Each number is 500 + 25 x the weight over the matrix's rms, rounded and kept within 0 to 999. Layers, rows and columns count from 0. Numbers have three digits each.

# down: layer 7 MLP down (transposed), 512x128, rms 0.0892, rows 389-441, columns 0-127
# up: layer 7 MLP up, 512x128, rms 0.0957, rows 390-441, columns 0-127
down389:523467500486471479487446498582496507487468536483503480454514480493495512501511528508466473494489516517497497494514485492503510470524511491523494503493506483517505518492498501491522493491512490498463503520493517474496480487493504512532501515485509514468499512497487474527478491512500498524491516477515496492483501505478507522517489532515516528535517486552470501542524500480458523497512
up390:525497554500509494547494471540506488479452527500518494529508490494544504516444507495469517490475490469522505532448481527542528523484502500498509504524531478472501509495470495509479483463488456493491502515528486485518505512470500523502508497540505508445519499523466507481498491507504497483470490528522516565519488481501478490493460512501510548479488527478485453467491531513478499500512
down390:475528512514472492482475519605492519469527509507493488481529487507490523489479515540492480504498512489498475479500487476493497494507475473508488489479477504512506511481506497497512518481517521518494474481476500532522472472517498515506494521463539493498495508511519502489513513505485511485491490489540480467527509512485530507499510486471513469504528480490480523500484508489518501496522
up391:528489528517505489512503506497509513512499464509515528484453533497518485513467542498520476508524519443489464486499504571517537502486531486485521485489461497498510513519486477487497501521536456520518490468501492490489481476509538508492507504504504491515491509512544481474494475507515509476504508467509506524511521463503472474499476511506524542482518484440535500503507499513498473480475
down391:498484520483511528506525477513496493516510515508518454503546478480465525484491501516463537536495459519498498468510470490492498517519491480522497508469496509504495574486492538510457510499495502476468473521513478495501522544508524470477529507517498469485494503478522499535463533534539456544487470470507498478531494534512522529510509453474508457494497479505480508491490477513485515527492
up392:482493480496520499468479500513485533524505544517510488540508528504484504476506487547533483462510504504519500515494519515486507534506540529492558505507489510476509520457505497472502527544454454518480489509489509522488487498461501460511477510532466509522537494516482475550503509502468512512449534525494510516466516475464497511500481500503497515547503490465498464524501539467450476476469
down392:485491518474492536538557505505482469544487498507448532468533522485492489519471488487514490493505444524499473480523506506501542537529504529494465482498497470506487486538453531477484460497476501528493523520496466473481531515478525474477501511500451509550504467483469510474480508512525505512518533479490455468469497513506533514513508466498497551500500513513526497538478507536471503503516
up393:525526466466484527499497481512495473508482493492548482530511494502470514515491514490515470523510518523475500471515534497500541534491502527504516524487446499522523479491504523456492530528507478511507489523491484496484472495490490479536484478512525526502516523539461496481489496489521486518487509546504493480505510516478546479512528495464519509477455486479485476465480540459457487464513
down393:471501491480457455495506531531480500543482497540487461488516518525441476501487486508493464489528493472496474509489508478487500514512531492519492495475478505522453515505537469524494508504518505495471493522500486510501542464502473480545518494466496501490545473475504482494502533441494462496510519521500481485546492507543549494489507509544486490498547519524514494524510479526512500504505
up394:498512498497479512516512496511508485531501546499489502521514491490476487484462507487508509496517475484483531480486495489529504512485449512466543488510546532509487488507490457486529511519494527514515476544513513434466503500502545490457502500506496471525463471510484515497506470501501470558523496486515500507468490542506478509479488458502500535470504520488518452463509523503498465490535
down394:497507464510534481507494456485510499578509504538464482508482501451526476489487508504480460508511480490490498523538458493486512550535458514479479471503520505525493486496512534493494493501521485478487494482477465524477506494518454506537538512484502478485491518482536498495477503500473488443513531485545516494518511514490507506501502518500526518514464481509505497527476505513526512538502
up395:467490514452467506475503509501494494565491520484459559508501482491500502472510540521500532470506542521505510486501489502450526522488458530488512477531524509485480534486556516510425490522495489489469490502499492516509497493535496528484478475508535481543485519551498480537480478501487486476496537528534502495497514458481518474507509446502488541570515530526501469536474474488480498460465
down395:480481528514527518524455508477496476535498540498473506491513485512530440504528478467518529489488463470504494534462508484457476547482520524498459536480538495489526468448535483463500511521515517482512521480481502515495471505506503506514490541503540548455530515499461558502487491487450468542490499519540474497503513500438494481519508493473472488475512525467538532500503467521501524519514
up396:486508531411551516502490501498499502509500517494499482515490502507511502524496527539510461495527518522493500466544533498490513465507482502526498477514532521509466518504538519489509488511516500472477489522496487494524529468463512553521500493504453504501506502502518502541496514528507528484498525500494486500505461493506514465466498470501496483534488495506484515497483481498499494518488
down396:521504493528456508537456494500543475538492500499479475512496511506454503524517499481525540499505500430487531495514509522472483502492489472489460515519494515499464485548483496458514528528497503492521488452527475522506533464497507484516500509496502513483540498464507500463495510453500522487535508500507538508520534475491514510547478516523488522502471485531451484484538491491505500508495
up397:483473530513458466459508523514477528496545490511480488499520479496519486480496522513487520483554524503552505470521505484490488529495493474499503483491531498504504514488516515492534522507520496467504469476472514532477489491498485518537490506523546496506491507477480491457483499483491502499473509547500520519498490455447463476468469513507496500480484508515532506508512523490510523474509
down397:495514521492564548506518480494526461495476500495502476501483482521515460490498486495503461493485465526463514525500531502503531456475517500503502518493496503486488493546521503496483496520491512522506529537496490495526488484486524444486500518501475455479533523493509481512502516504526537503509488472533483504491515519565490501508490487460514489453493503494488501488494488507509477511473
up398:521533527485506497481498523518512501542486487502464492499491531494453554498516484496501468495482480518483537493495492461505529506475519466465511514518509535491480521491420502472524499515472476479461548538494505503505496448498472477528507513521523486469540480513541505470493499527487474508511514534524502550528513493508494494490477473455501484507555502508501483486505512514500461489453
down398:475469496515540509496511464520514505485475518470500468465467488472535496438519518498476521441529517572494479517522514525530467512499473516488538474514465504531539496484495492511501509489530497508481473534495485480505510494501517517502485512476488505481494498487475532505496467501499495497483503532522465484501495486483534532478509482472477531492529514521522555525493471483467473500517
up399:537483515537497498505460549470512525513470465471476522443532537515504533481468499485471483535507503502502506507479531460513451495492540453531506519486508521516499496534488505522490486487505526505486518488474494472441494485468447517499521512527510507508477526503502524465502487514491519467456515509511510504487484502493488533487465499434519465508520530466528498514514536464519527520489
down399:477502502527468488544393518481479492515474528516463463501529473515467503488515534494466526503481506480535499473461471484510517505509458479520515495500487531483480501501542478513481552497493522473498523481493505527505484508510526497517560495495497521485506509464516507512463493477477479487551507504579529472517508506510487566464513472524546481481501470481514518483480490529479498518509
up400:501474512548534488490454532496563448512480468478504469494509509489476511465517563475523458517475531492500480502494502506510493498517498513524545531530504481507450465466557527486475534508500472515462471515435455483500474504487496494497493563502520497533494497497477509477478504485474578495431497441499527557476506499508526479454513498494526521532463553513522503510512531483482532516546
down400:561473489493481519524519510487461481467510515505574551503467483541538546514493481492456528507525502499531493505474458518469489486544489480497494539538456479472534484514528477491512491483444499491507511560486454492500494528505553519502499484529478496526554460471515487475484495527498500521521480525490519517436491467507521443472498500543501495461497484519464498490497514532474492519507
up401:493488508534483525453473543484565504507477553490508527470530497487517516478513510497493471479536473485497498490524536490519510485481503517491494508474548492531511500515491528522520504501524540521509494490490510525448522471471437499518538528472510474474505493492489500501473502509485515494516505487505500475524492475471466504487446535534528493486512514502493519476485504480491517502482
down401:530482439482522493503469518482537487529507473509473490507474453529508449549499495504484505496473494476514487519497510494496516547511512512494456481508524507552443478515489490501505516454516555522502470511496517551491496544490482479531520511464488532522530484484479514492518493493512517471495482522542465504512497488524470543531469528541503504483497452490493504495491473505513473505473
up402:510466563498430505519509536510464458550459503504500476476492484492526478476482477539491432449526516499526468442525530507530522469515515505528505523525500481514499518484466484518470512507563485481482497554485496550479437498503540518444513538533450442547480526516499474518490550542447485504496493516518520489473538474499474449472515462484478514507487497547540493523520492506521482481523
down402:518462499556478465507539538438497437597486482542513476508491516487461500541511492497510471428540483490493537487508545549537509445544452496509479492478483469515517518473493520525516504482524468475452494507516500592473500508514498481507456536511494500491536456476441439544512497503469446503459488514483491509546517495541492495516568548485502522496491496481474491495507487542511532497499
up403:478513455471505490457485459466540490524502472517505557489474521523507553479534523513539482507492528525467519512485509535537488526485519506489569481503533526491538495498526480507520499503467481440464424536486525462519493517477499499459494528462482470534447538481485512521515463537561491503520527544530508493535519466460503507489455453487489504495513516526528471484475503463505481509461
down403:491514514503546444491498512468481509532512457505473506507497503523533485512500501527554492528522493474484507482513487536473522525545449497577471486503468512495486479450473453505506479516520514451456496503478496557525536565519481501502487472518502497517467534500483507513452522461520549486514504492463528505466519513454493520515461484566450502486512489499501535458515519447481550506496
up404:506539486464496501514461488513496521534501516487497482530510532482482521441537492513520529449487496509501542561498479536532519472467483436521545506512559461490524499488472530499514526538442495532467463474446528517488514512460499483457442519503534505469552502475466493503536496516493487492538513514536503528479528520446491533496471491509491486529478484534503475503480498518480482526500
down404:501482478489521488570501493438520542524530486545452471460489455511541483569492525489485523444473494492499570501476519566494458483508553536511490456477465534495483443510484516498493542475504519491492487501488522492486492486550507506488499441482491506501456495490512524485548532481526494508495594490502505477483492502513507452501500473491465527547507485450546520490513458476492510522536
up405:504478527483480530496508508474449485516477498456516568493511486499537515489506522513491498486462519467504476517505529522509494511502508500574470489476491526489489526517474481531508516505488474510493515520485499529533517494479465483478498488510522485491546523480454496483514499499470517480517513513528492522502496479502472437500448469455545500488506550463495509492472536479476506509459
down405:463478473538522493493510472479441541489470517479455496517525494498484502520505553484454474550487479481528469523517533502473492512499520510511515566469520520533487486496465473510443483489491474479496502529519486515524503542514479494476571506464493488488527508480533486508487483515551502525487490467478491499500510537539505506520513539486483522488491481486502507503523479463550471513477
up406:493501538492461496490498509497455528524499525520511466492451538506469506486478561510517515461503504486537510473497539470524520487505511560484537463493496513503547515482499472462506505506517467494500502508518479537470492490541492475464498518513483483518538504494493506498478468521490517497475496499500484556483509439461482514507499469479527500527454482524508522529487527492497477479520
down406:520488497502499479500496534508493548504465467500542509487491517497476544565476493517441516499463528514486467481472486546482531519490471505512469457479497459480524513530449512538511472535505490483471493518481530483501496486458493532550463495530476502466480495474531545485488488485526483509479497490499484506475542509507536499436523511528490511496518520485544490528522531513494507514488
up407:507509510501474515480501455482500535541494512508494495449497517489531520450465484526475474508522528488498500519497531521501496474490474514492507504546460489529547486536487563508527478532506480523480532466472499502485471464494468511537499490499449491544517490500510511499489495548456481497513510466539489494495497443502534521439525468540507494497516501503504520520496516444555531485479
down407:521482510486514435489449547507502547512515489512454499464473457490481480499563498482532503490481504519464508499450493511496465493510546472503505563502514492513508482524499506506495502504498563491495469512473470526469532523532484506492503465487538544535501504498480529436485495476537543501496518521522506513533459478506486504497520498502493498494510506469507512515480482536520527463496
up408:523568547500434554451477511502515516513465522501495466499468514536483481461540490515569468508529486592469477524486543488457478450456534471505497482493536489491513537550482451490558534547510448540541452488441487501471498454473519526489473520471490495498508491517541511572468557540477513496506482500527508489502487471476525465490502445547526504458486570546533492429476519481485485466546
down408:550515540494471467617547507528501453513498502489523496517464499550479495591539447524526550491564445536456512527486491481480449496474497485467504483495497539563460501472472480536450450507528502547511466463449537526434532508489524544583418494425527504461500449464478519523488509467511521506505533571467531504475492533527501450539537451498501523452504483511571466426560487485476449454485
up409:510525544502471497501507516500502465500516441504503522520453489533486496459486514481495497502536479529548500535466502500516551491491475463519526512511484561438475519509507525463489485485480497500483487495497496494528514532482530508473495538495529504520487503506492529427461505490454517491493509519528499493495488459497505491499432512509499519467527530539532504459486507479508520502520
down409:529461445550515539461520501536499517422512482453474502509533467493486496539523490524524489506466500512535478518478497491474445505484538503525511495542502485506489483486534496507533484548496491506454509506510499529505486480495456530500514524494497506513463508515473482531501493490539501481505477524475477495532515508496493513518515475498481446518546512502513479501504504496521486489499
up410:508463528474515531516518507516482545526450521529494552467487492471519515504453489507505462505502486477478506504549532531514473472484515479475517519517502470493523537471500553473489492493509500499526492509478504502464513447490487491476484508504471471507498509463497478522542515506492478507520539500506552495490522486477496507503525481528532502501469442499502490473497526513506450486523
down410:504513491510516500502561496484476511546500491483474533488505503496460521468538468504519496480468548498505445531489502494488536516514489494528476495490513502549488475476496494455539476481546505490489531491502477494522526551508495515482470483507522536494509505485478502508496479486489453475521483522593506474487474481527483502478538503502504509481500525450473506494546468494500496474513
up411:461553545457487565536488498481508512489496497488523487524475483511492489457495487507519472521524517502510513511532553472538528451484502485491545501481480489469540536492489492484514518512491458502503475530520527462488470480464505458469477524516484491506524556449459492444492501507492547478454497450534540537501480504481501493471516486510506443498496528513520496514494487484528526493565
down411:485470517536501512481512484518502511556520513486522548515538520554520455464487461498522552488505438455474504507510537521471519512485472540489461479514485464504520494471527513471486521482499514496484462489486498519513537491502496502446469496511448510511520491499467477534481477507506448559508481481551497533533536506486501511522492441474474456477516505529500506544540434523523509499482
up412:504498517479477485525470519505460483505501539516485492491525488497485459489470499530503454462517523507487525510485497491556477477497511480521496519495487493504499518504520532509499487497519508480492485490477512513502539504468486486476448491511522521533494502516540513462485548512474485496509487554493573537505500493475538471474498487508506460522472533502501520487504489491536490487543
down412:518514500489509507532462468459496511510515513499555518493522475517484515541481477502507517520516460523494478541501528524485514494504483470470501476510510524507489471492499492460462490531517532468523499531512509491473508498523512476498510517502518502492493487463530554483524502503489494501501506475481491479448488502507473516497495491490534473493477556494521510522495460471497475509519
up413:466527500443526503494449496503515516498498498467497491505450496515534463509530489543484483489442515519459450485472517474508513485479536511490519494524544513490543494523467513504534537525480531537459519474501517494499475507487512529471443480532521450490534493517483470500469551507453520489481499463533499526541472500505481505475494491480496511543483492510519521513473508505475537524514
down413:502488490581547567487461496500483521508503473544493525496491475520511493520484523494527469532550465498559528493463509488484473515530474509494504499508487498495453519470509497511448468450481479505535491516509525509487494514507466495490522530464539501534491528514541479483530467502533441507531437504495504495456515519489528482492500497525508494482475509481485495505525461479500466501481
up414:509535540501523518503492489492493510510465458514437483498467525521538488513491526476481524486521548521483502509495484481454521481508519520492462531522500503495492490499485518500494463508483442502470439483520494524489504461519515513490493547498491493493482491547509530522493468515491500513473479491520526550512525477498494526497513522526484507517505487511508494500474491460544513538530
down414:527485512506516515538469449528519523457510514492518514505513500489494521523486524543492495528496478467535476477488497503499510514483501457488459466484509461491491496498500435479459490488527493496500516467489499487552511530503524503497494493495481488523483506457484488496476495503557499500480543541514463520479500525503500460525486486503483497512515546522495533487507523492455538511533
up415:456495541462488524485484480503512512511562525475516488509485505498474528503503509499549500506523478511506509493470484544500520478457493506471538521496483478476500502501509500471475474504533461513508504498511484536464476516487504525480521573539513519526476498532492482478500441454534446529557481485495523490477518507498486512469515528548488522474487513521529439488486539488488478498512
down415:504498500511528471487458493497517520482477494479470499448523469520488503522502543551494488502453542494506488504463509476539510503530480517506478489486495464538465515489497518489511517480499513470456509535502521490492527496524483499489517492457518508498516513459485442538494498496463518525478525519509507530513497500528499507537501464455497538556491499469510557470474537479492496522522
up416:478485498498500509507478528503521502489496537518502509495514507470525518501493476520506474512479494525502477523536533488504539462507489521525503503542500511488478484507515478483553524510508477526473517528487512509467537456506465545476481505552521476495482507503465522521470536530533511534455523504484498520504519471491475488463474463474489485450484527514473486516492506553500468481488
down416:478474503499476480491471495508459502494539532482480537507504501523479508501448460481510534510519512532462532506516499532520497543504522497507509478487502472479469475485505517531495484500474494467516484525494488548498484534538515484518488474510487530482486490477481530455497466516510456496491526504525502513519486548506539491499499505486505504526513480536476507489490521517425501537507
up417:501483506536509526466477505504531501501477509484474460509498511496488492497517512525476534518539512500502493508513491526523542477486496480506518498541503549503516519459522511491493523514456509486469480537533493474500464470446554480508480521499494479498487511537506511567535491527452473519488522536505498496441479461454494479453526485452480477538503514481513484521508503497483510517486
down417:499527485481451466541465490504480473464507534490520490501502519494531513490483507499467506467474439469459506490489517485471506513510463495517503483473537531488505475511473513515491462520518514505480532544499500477505513498512495474504502493523472516491539541538507490481466465512482523511559518457510460513504510483494506505518554491500487511478496501541502497508517561491497532495498
up418:530481495448482523461480505490475498543533513472513524487451480494525515479452501505512499498519554507496527477460516492468493532539514518513488492540484513521504531536457512525470487472516478520513481500530521521478478473514520507470507524490508477500523517520502486561489480502494522547462503500493487534518482518555469455462485474451477486505471495515473475518529520503467509445495
down418:546487482448494520499471514452471505504504533440527502509528494491490546499483469508554512482470504483486489499498552489506525500510496492464455505528461518497521446513553509474524509490531515499499410515512524523498523570538475524459491484483569498496471512495513477494511509485526467500560450496540489474496520504473485515497535507500514475497514505547503509530472485487492465505461
up419:492494496453527510445492464518526488498491514459482492499474467509553479491491506484564531474541533487493469508536493499508485487466484484494486521557573483540553496499505511508504506466485512512490520525489471500506489482480531489466517477509497495521447490530507511495492505481518466524510479518528530506532455490526485455473513490492499521501478526529528439463522515532490503517485
down419:522498520519503510517489498546484507404480502502504504491526437518519519516503501514440452497479515479508469484473492493530502516527504484486507497494489485486500505528506498486490507503521489498506503491497456463488501498509504525509510528500478471491525517497496474504493499498500491506487515492567477499500514511498505483469495503486480483492507508515497507536495554535522515513519
up420:492504474515466513495497490513516451556466500486491483478530496543510501480512524521501461527535511509522495507483474510482487463502501516500512508520509499485522531516503465490518523492519483481476519488504459541510478531495534477464518507472511495494500467522516515514489467546483504487494518508483541486496500485459503492488527507527529547511489521497472487455496515479470500505484
down420:493490510462502501490552539556512511507549492509484491528493504479495483527527477491533476480478525486473478502488507534490503492498522497496542489523501529496504479489463500521441495494493500539510489514484509513487498492487508543493493499498498497501531522507456529478532509471502476517486488535449485524468501464510471473497482507510470515478515484486540492514509469522508507488507
up421:486522458495523509493478467504486490527484515507517509542496520502525489498515526503458523488510506494509517550470444461520486507505467507470506468467551515445485523493525502488473478496534488577493471483501516499501509495455476499502475498476535492498525502490479524508493507421478526506507501510510489527504537499472516480497560452504532486500519528473504483525509510479532465498506
down421:483515520528542508489529470500498453507481500523537533428507459528477512503512489529510496522507493510503536462488506495537500471518492474484485518493503491497519511468513488492496501538468524484521502492506498507496533493543534524469485516503500515532524524520482499499530503491521462490505445496441492498469490499493527482481486508495505465500516458493502502499508493544470492489502
up422:518496482479523514505476498495467519529565480499541497516511532507556524495499523528491488468550472518491521500532493510468496487496496497486468492472497505508509536503475511472555506474467524527450495497513464483521511488504492518517538496451462480476499536503495473470491534515495471483478507505499526486463476427521535507484485512503493514513473492507516477494498506498497507475515
down422:566475518528498461496495527476494498527535510488510505495463522510522545508481487465491509464498526459496480472481532458487476527520463508508495470480522493533452543520508525499521466495483507495514537494532500524504448490524479491499501518493531503476475507483520475476478516545493488457493511516517457490542455480549507455495483498532530479499471481484489540508517524515538549505509
up423:493521467511535517456482522490494502508514495468506529457483513476523491508484507495486461509533453524501483513497505502519515475461473522544548525527535490478529513492493547508490485491487463479478518535499483490492519456499489547533506532549489513503497507499519508519492501505477480502484475477487515503462482518503478472500476513532527505499511481449511514500488545448471490539473
down423:504540464483465495545503500524488462472513472503508513531479495536490507481523510534507484489483499445512507512500518521479522499513491493479515493481505502518447519545467465502507510494505469484476489480491506444484490505492496461538463505496484513497530504506455495462536515486461513522511518532508506491547487462494511523510499478499480528496497516531525487553523505539517496497524
up424:502496524462499501538454490493511487527486476474516481485520510532514468451490507514515455466512533497528551513488473490467524536562527483515504503566463494481471515533475493476484497487531483556517501479489493520511499497510524487471517474496519485461532511534467520487477530525529473475464478485514509510481498458483525515506487498517497478522472519501480486465501482444482460522550
down424:494533502502500554479568462508531513496499531516495482510460497476505543476481476484551471538487488529500522517470490490491532491496483510541444520496465480479504527498495515489499481513548521462485521514524510509518474521503529521503503475543511447540467480471467517515509492514489454490478498480481510536478462495523487526456533485457519474498498503496490493509512547526493484504507
up425:500436563529507488469478486482473444538471540480521472495530530437480509450477477486495489502520502453528518484529536460550499453503512516547508495518515530487508557486565467490446497522503475503473547519522450477533501536461517496481494488492471494518520481505504519507471558507470517520490515497491523487434522498505449503508524485495531508504530509519492514511483492479494491491523
down425:530473495545493549461489533536468460443563516524480522532442501473478501509476498474491478455533508456521480503486500477449524524469489513538503565515467503517510498478517516509484498466500508487494510512471480495479463457504507492491493530532502517450525483464522472507501505522486555516522490520490507524485539477517506486500469477515479507517522496507533527475515515480529516501502
up426:462503495518471507461519490533529487497484463491482470488482515483489470457488496503516540479512508490512536508471486526562512532483555485498556512538517515474473532506507519510491467498515475521519457513499497470449458464523526496481465518532506466491525503496509481474527452498476511541453520535517501503492495484465493547463485491506476486515534532497551488501490516510522482533493
down426:518506491470523523518549491568478494452485494508488486480479511520473491474548499478503485504527519504558474517494508451537482546479498462502476507485504471536504540468505492498516498519484513472451501485487480513503526476513491483484506475501485459515514500513491469483500518521482507471474526520509514503492507492520512482520477497502486512479529506508499500493518514529478501520530
up427:515513512496498505493509501513521484503509491464488483472498508498479506495497505479479510526567503542485548477522464524523501481495572521500482498488494527488528511476485540476433518485468502511511488440503526484465493478479507517521478507458508474494464511517479504506528479512512526511502507523504565512494472520481474473460470491470514499482492481477512474491484552484517496513486
down427:522503524543476515493492498573527474476475501539489510507505477521481480498531493508495492458483508464509495485505489466510491556491471445479486547485475457523468539517504493543501465523505490544472461510518505489473513494482517482528469510501530517507491514496470515496531532524493517511488481477505491485518507492497493461521491501481482516500506525525495457526489489524494500475522
up428:513530500470444497511495557496500470497480489452518455498501504523457520489487544551519475502485476544510500493520506509502517500483514464511534489487462511522504535511452511501475494518489488530522484492487545487513453531495482515528495544499518531533543523481483479503526532516501486482470532524529458499480507494469493513440539502505522514476443547507474473487500490486492497442524
down428:505460503497484521478545464486551470536451518519550484491486493528504484495514516458513517521503527515466544464514527506541481502533435486454496522552495505479491532514527495536520464469493479524504527487504500497470492511487522438517528499503506485468535470529454477491498511519466451445497531463520516496511491498468499492518494468515481488526515468532497464525539528507531486505503
up429:500500502517517539506472537504510499528505510518528505480524480511502477507456477536481447491532522483496504512463477515546459532490487452521488492546560533497549497481489503491491471491544499531502523527474524494529529487488503527536543533516496486499496485506520480463420508533513495505528480486528528471507501453515467498477478487540499524510504490474509480503490512482511466501459
down429:491515514506484518525468494515496526501503486481515500485478493500491496548476469511494505506502492476527514536500516521505483496520473510479484490527487478482507483481490457506478497494502513490537510537466513469477481485520517512525534510501515510514477492487456490463508532470548535481484472516509492481528460527497495484496521486543511484550525493523521464485476486503528509478512
up430:483543490518462488514485512519428508498525492462507499501439496515500511481515479510484510444552554497500569526526501499539471507518534508503524480534482538521492497468500540467490485528505511485475472463457489518527499441463500501516494510546518483490474577506456523517522505454483527495480489530513484520484500498483485513486490478459537515506455519542509499512461517499486477473534
down430:511515479478487505516549483531509531452477516513502489512487513500510472474524505467502486498505521491490465550470503443486501489515445514469530499517499509513484492525497496471502528508504473521532476506489481504524491483529529538525434510489528447464508490514519533496510536544496492479550521479549521496488481467497470485519460463510518513487516458521503496504484539516495478503494
up431:474517563478502530536495494486527472497523497481511514470450499521514498530526491479549459505504493497492507443527528515521546454526507482454462535518491492520491539538494490489481478488528468496477478501505511520470461480469512560518532508526518505500512529542502489449489510525471491507489481522490490507499487498489480479489497486503511506476472527510529534532500503479487476477598
down431:499533511470512501521508493456464479506428513488510491472484488461493526528495518533540519521492474509485521520512525500496459515486486485479454439518486518568488510477552502528500528505481522496495492526486505543509487509512466471455474507473514458510526477502518533473468542532477482479554511489552472508513529571500468523540516489511468484497476483514479500503455520504471498514525
up432:490533477515495556523497521510520504540502526533494516498522563478469494493512495509529523450558474559455494536485523493460529457475497484487497488553496493518476521488516487525507491498472487528494437476489507536499524523462473472430493537470461491465462499526516535511470513478500494541513489526509497475475501515458525529448548463527522465492461537513470511412487565496435485514543
down432:499489459441498441512409529509441493517471538506480467500468499531503537481551492495476497558536556487464531482486497533474513513475478475504488484484538546475537498489466465496476500540469459528504546523500456448493511533491506486456493441471463476535503549539498513502481538506539470531522517522514436522569531450531481572537529503491528515470462468534530534521485475541483487494482
up433:515474503528509483471500500491479481510546479470506513532448485506478477493479513513509481521520522518523487516502515521488474516481499495513514501502501478525495502522519458503497525524518511517491508490468517503467485533505509475508524481501443501493500473523504511477484485499486526500467502504526519489537481499494514452515502526499542518478453472528513505499496503506518483496516
down433:509494539497503505493539479508501529465502491503506509492499504488506535511488474528493451515491496491504505511494528518513478464485486514533499479513504484488494457525504522474504503493483456489469469525509483487504544509503506514508474479559510508542505485490517511531530512494510494490534447506507515480477486487504492506461470484504493476524519505472526527507516481529509475483481
up434:461515517470508484468483505510486517512523501489527496480463487507495512501528474526526471454472507487464488504520533550517500436493534481519510530496512453489508527492501509504500525481485526542470478518450537493464539497482508481502473465507493484495487517499487477515537553489537525504449451491516493516503531524464480467494521448486478527512479511510507545534524512526514490491503
down434:505512496502527525522509515484552470497509495514502484500536454519532483535522541485522487512502466501506486451479478479492500536512503460559497545485525501473469498488497521523497512530496475497549449523468470486460500520516502534501474461541507450530512484493495498458503464490501475485477498532530528500488519542471463467524519530475477493507484497480495488498491543487511504548505
up435:515537501523474524472500485481507454505517487528494498521508476469527532472486514515518491530490515492487543509489508496517474472476488532515536497463514512500471526516486517494530475485477513483497492519448546503517468508502477465521487476536463448486497535474516518516498455501512482522485530511507498481502479479455480503516476499485545442491524472514501510480529520508512509488521
down435:482492513458487463499457509504481499497476524499503499474518489513529486481493457531485507487498544532482457512496522529489511491512508471500495503549493522512495498501496512483498498505516482515453473514531468473493487493477508494484495525490505521539435512455483514517506541519519499474511515486478543495470514571509523500498476514513437548491521531502458519536427510524509512528475
up436:511505521529465488539481535478445479486488479484532534496482497506523517490499502520482479495485520513542505480493493467553508483513496542522491472516503472511487522505521484460495519542543467550532538548486472505494525500494461505486488473518504481494512504516472501517497508521477533474498519538503522556504501500500452434499514473466516477494525472492530549537505475458489473502521
down436:518517496499536514451501504503533557507532498507453503499501476512480505529489489498487505506540474528496518495484521510480514490468526471491498560509502494487532489447461497516495517492455490465457481492476515471516522513503526492487498518494505477543510491503490509461481470482542479519484504532460479495487524513533517510502492541524523503508481491495507514475491496499469474521519
up437:512456521497498509482477536523520490511501478486497491493461474512515437480509548538494500495476559473519484446468483508532503480475515476542529491501549567501492532484513494465547521519487439472515487491501516489507495485473521510513472512498541495496476519485472527491491473569505525488432519464509505561457506470461500511503500472459516506475478489476568471499445519508498509477492
down437:554561489491427505494503519530501500466563456476500524474462508473481527513460536461479551481568503493497498523534497540529527456494486495473501510431473531491521520494521514502479438504485508525458466514494496548503489497506465450497512542517506489500512527519463507483495499491427519494520522508511508518510478457477506496500521527473498493520525488520528491457473445557491514537510
up438:483515501519486506520510507497471464504493501478492489500494532543535500504467486488490462479518493517540483484503485513517495476474539506484508469516512479488530517481462470477521527503518480531477501453484512444483495510484502481505460490470516448464504504519428522534444509521503529468532535495527526516538505487518486480521494490467545450492448534533469553531470548492510485556543
down438:480478506465503525502464512512470487475493518532514523503489484504491528470529512456531489500488479537521535502482514483493510504494465510520522521472565531486475479491479539472461487475493477484493488489448520503528492514530477512512491496522548494517556487532512524488532524499492458509529482448559467511492496563481493512465508528493473490473490506480539445526509475526482484452488
up439:517507507467474497507493512487507498506512504505494463488496508469564509484534500538510471500507501556512482469469488532488462528506531520551520518527503524491481505498473504519513447507540491530486497478540537485449447485493481519530494476495473491496497505537484517524496492504496496518472517475478498505479471474457523490474513494520535508488540559493526491512488501477505442469477
down439:509525538520522530508486548539510494446456487502487494484500527482488475499478478470495565506478497487519506457488528476521468475524505487465479492481484493466529519477538507500490525518513523518516506502503470502503556474511502536517488544496493498453471520512482493468503541463499469511496542536471537496489490493529484498495514478485476521495482480511510500486498477520493507514500
up440:479523506505524517467507505481546511512489500471517462458537572553513510458483500511511522502529522517549473517516491475507529457520491497524510536514481444494487547472461498515464479495512500521477507494504505496433468501501479473488522525479510482499528481482496519476493467514519501480541527514533485456455482468511476519455517480476546518511519488510513522497502498473495504484508
down440:533485520494494494514476523503523558534485534534473510515503490476508455516507483478488497476502504504489487487477519510513511525475470493521455512504466498496477470519509482516513553525489496486432546514478487511559483493506464566533523516515516523496478523465519519507431439501523505503464468474529464483496484491493485495505526478511487466459480556527535485508483522499550525445497
up441:504499526498468508493492549503505491530534496479508518514507536503486506450510521538517476500523445483541454472540466510518526478510523485499562523537514529517530512527472536482440495523455457507547498437480504458464502525488525490458523471535552492472501485541502480454521466464502507494478514495531520488463508475503463490447517503501497534518543517487508480476510470454476507527528
down441:517513472534497484434474540476560527547492471468486509493513479571476531528517525513506520522486461488485475485506443443518509531488520490456515490500481551484462502482486501516445476487452498483512530502508517520506526522472532526513502524446510458540481542489504515523453496509506539517472492501480483487513483538506503481549490530484538474441523519504515513469479546453518500485489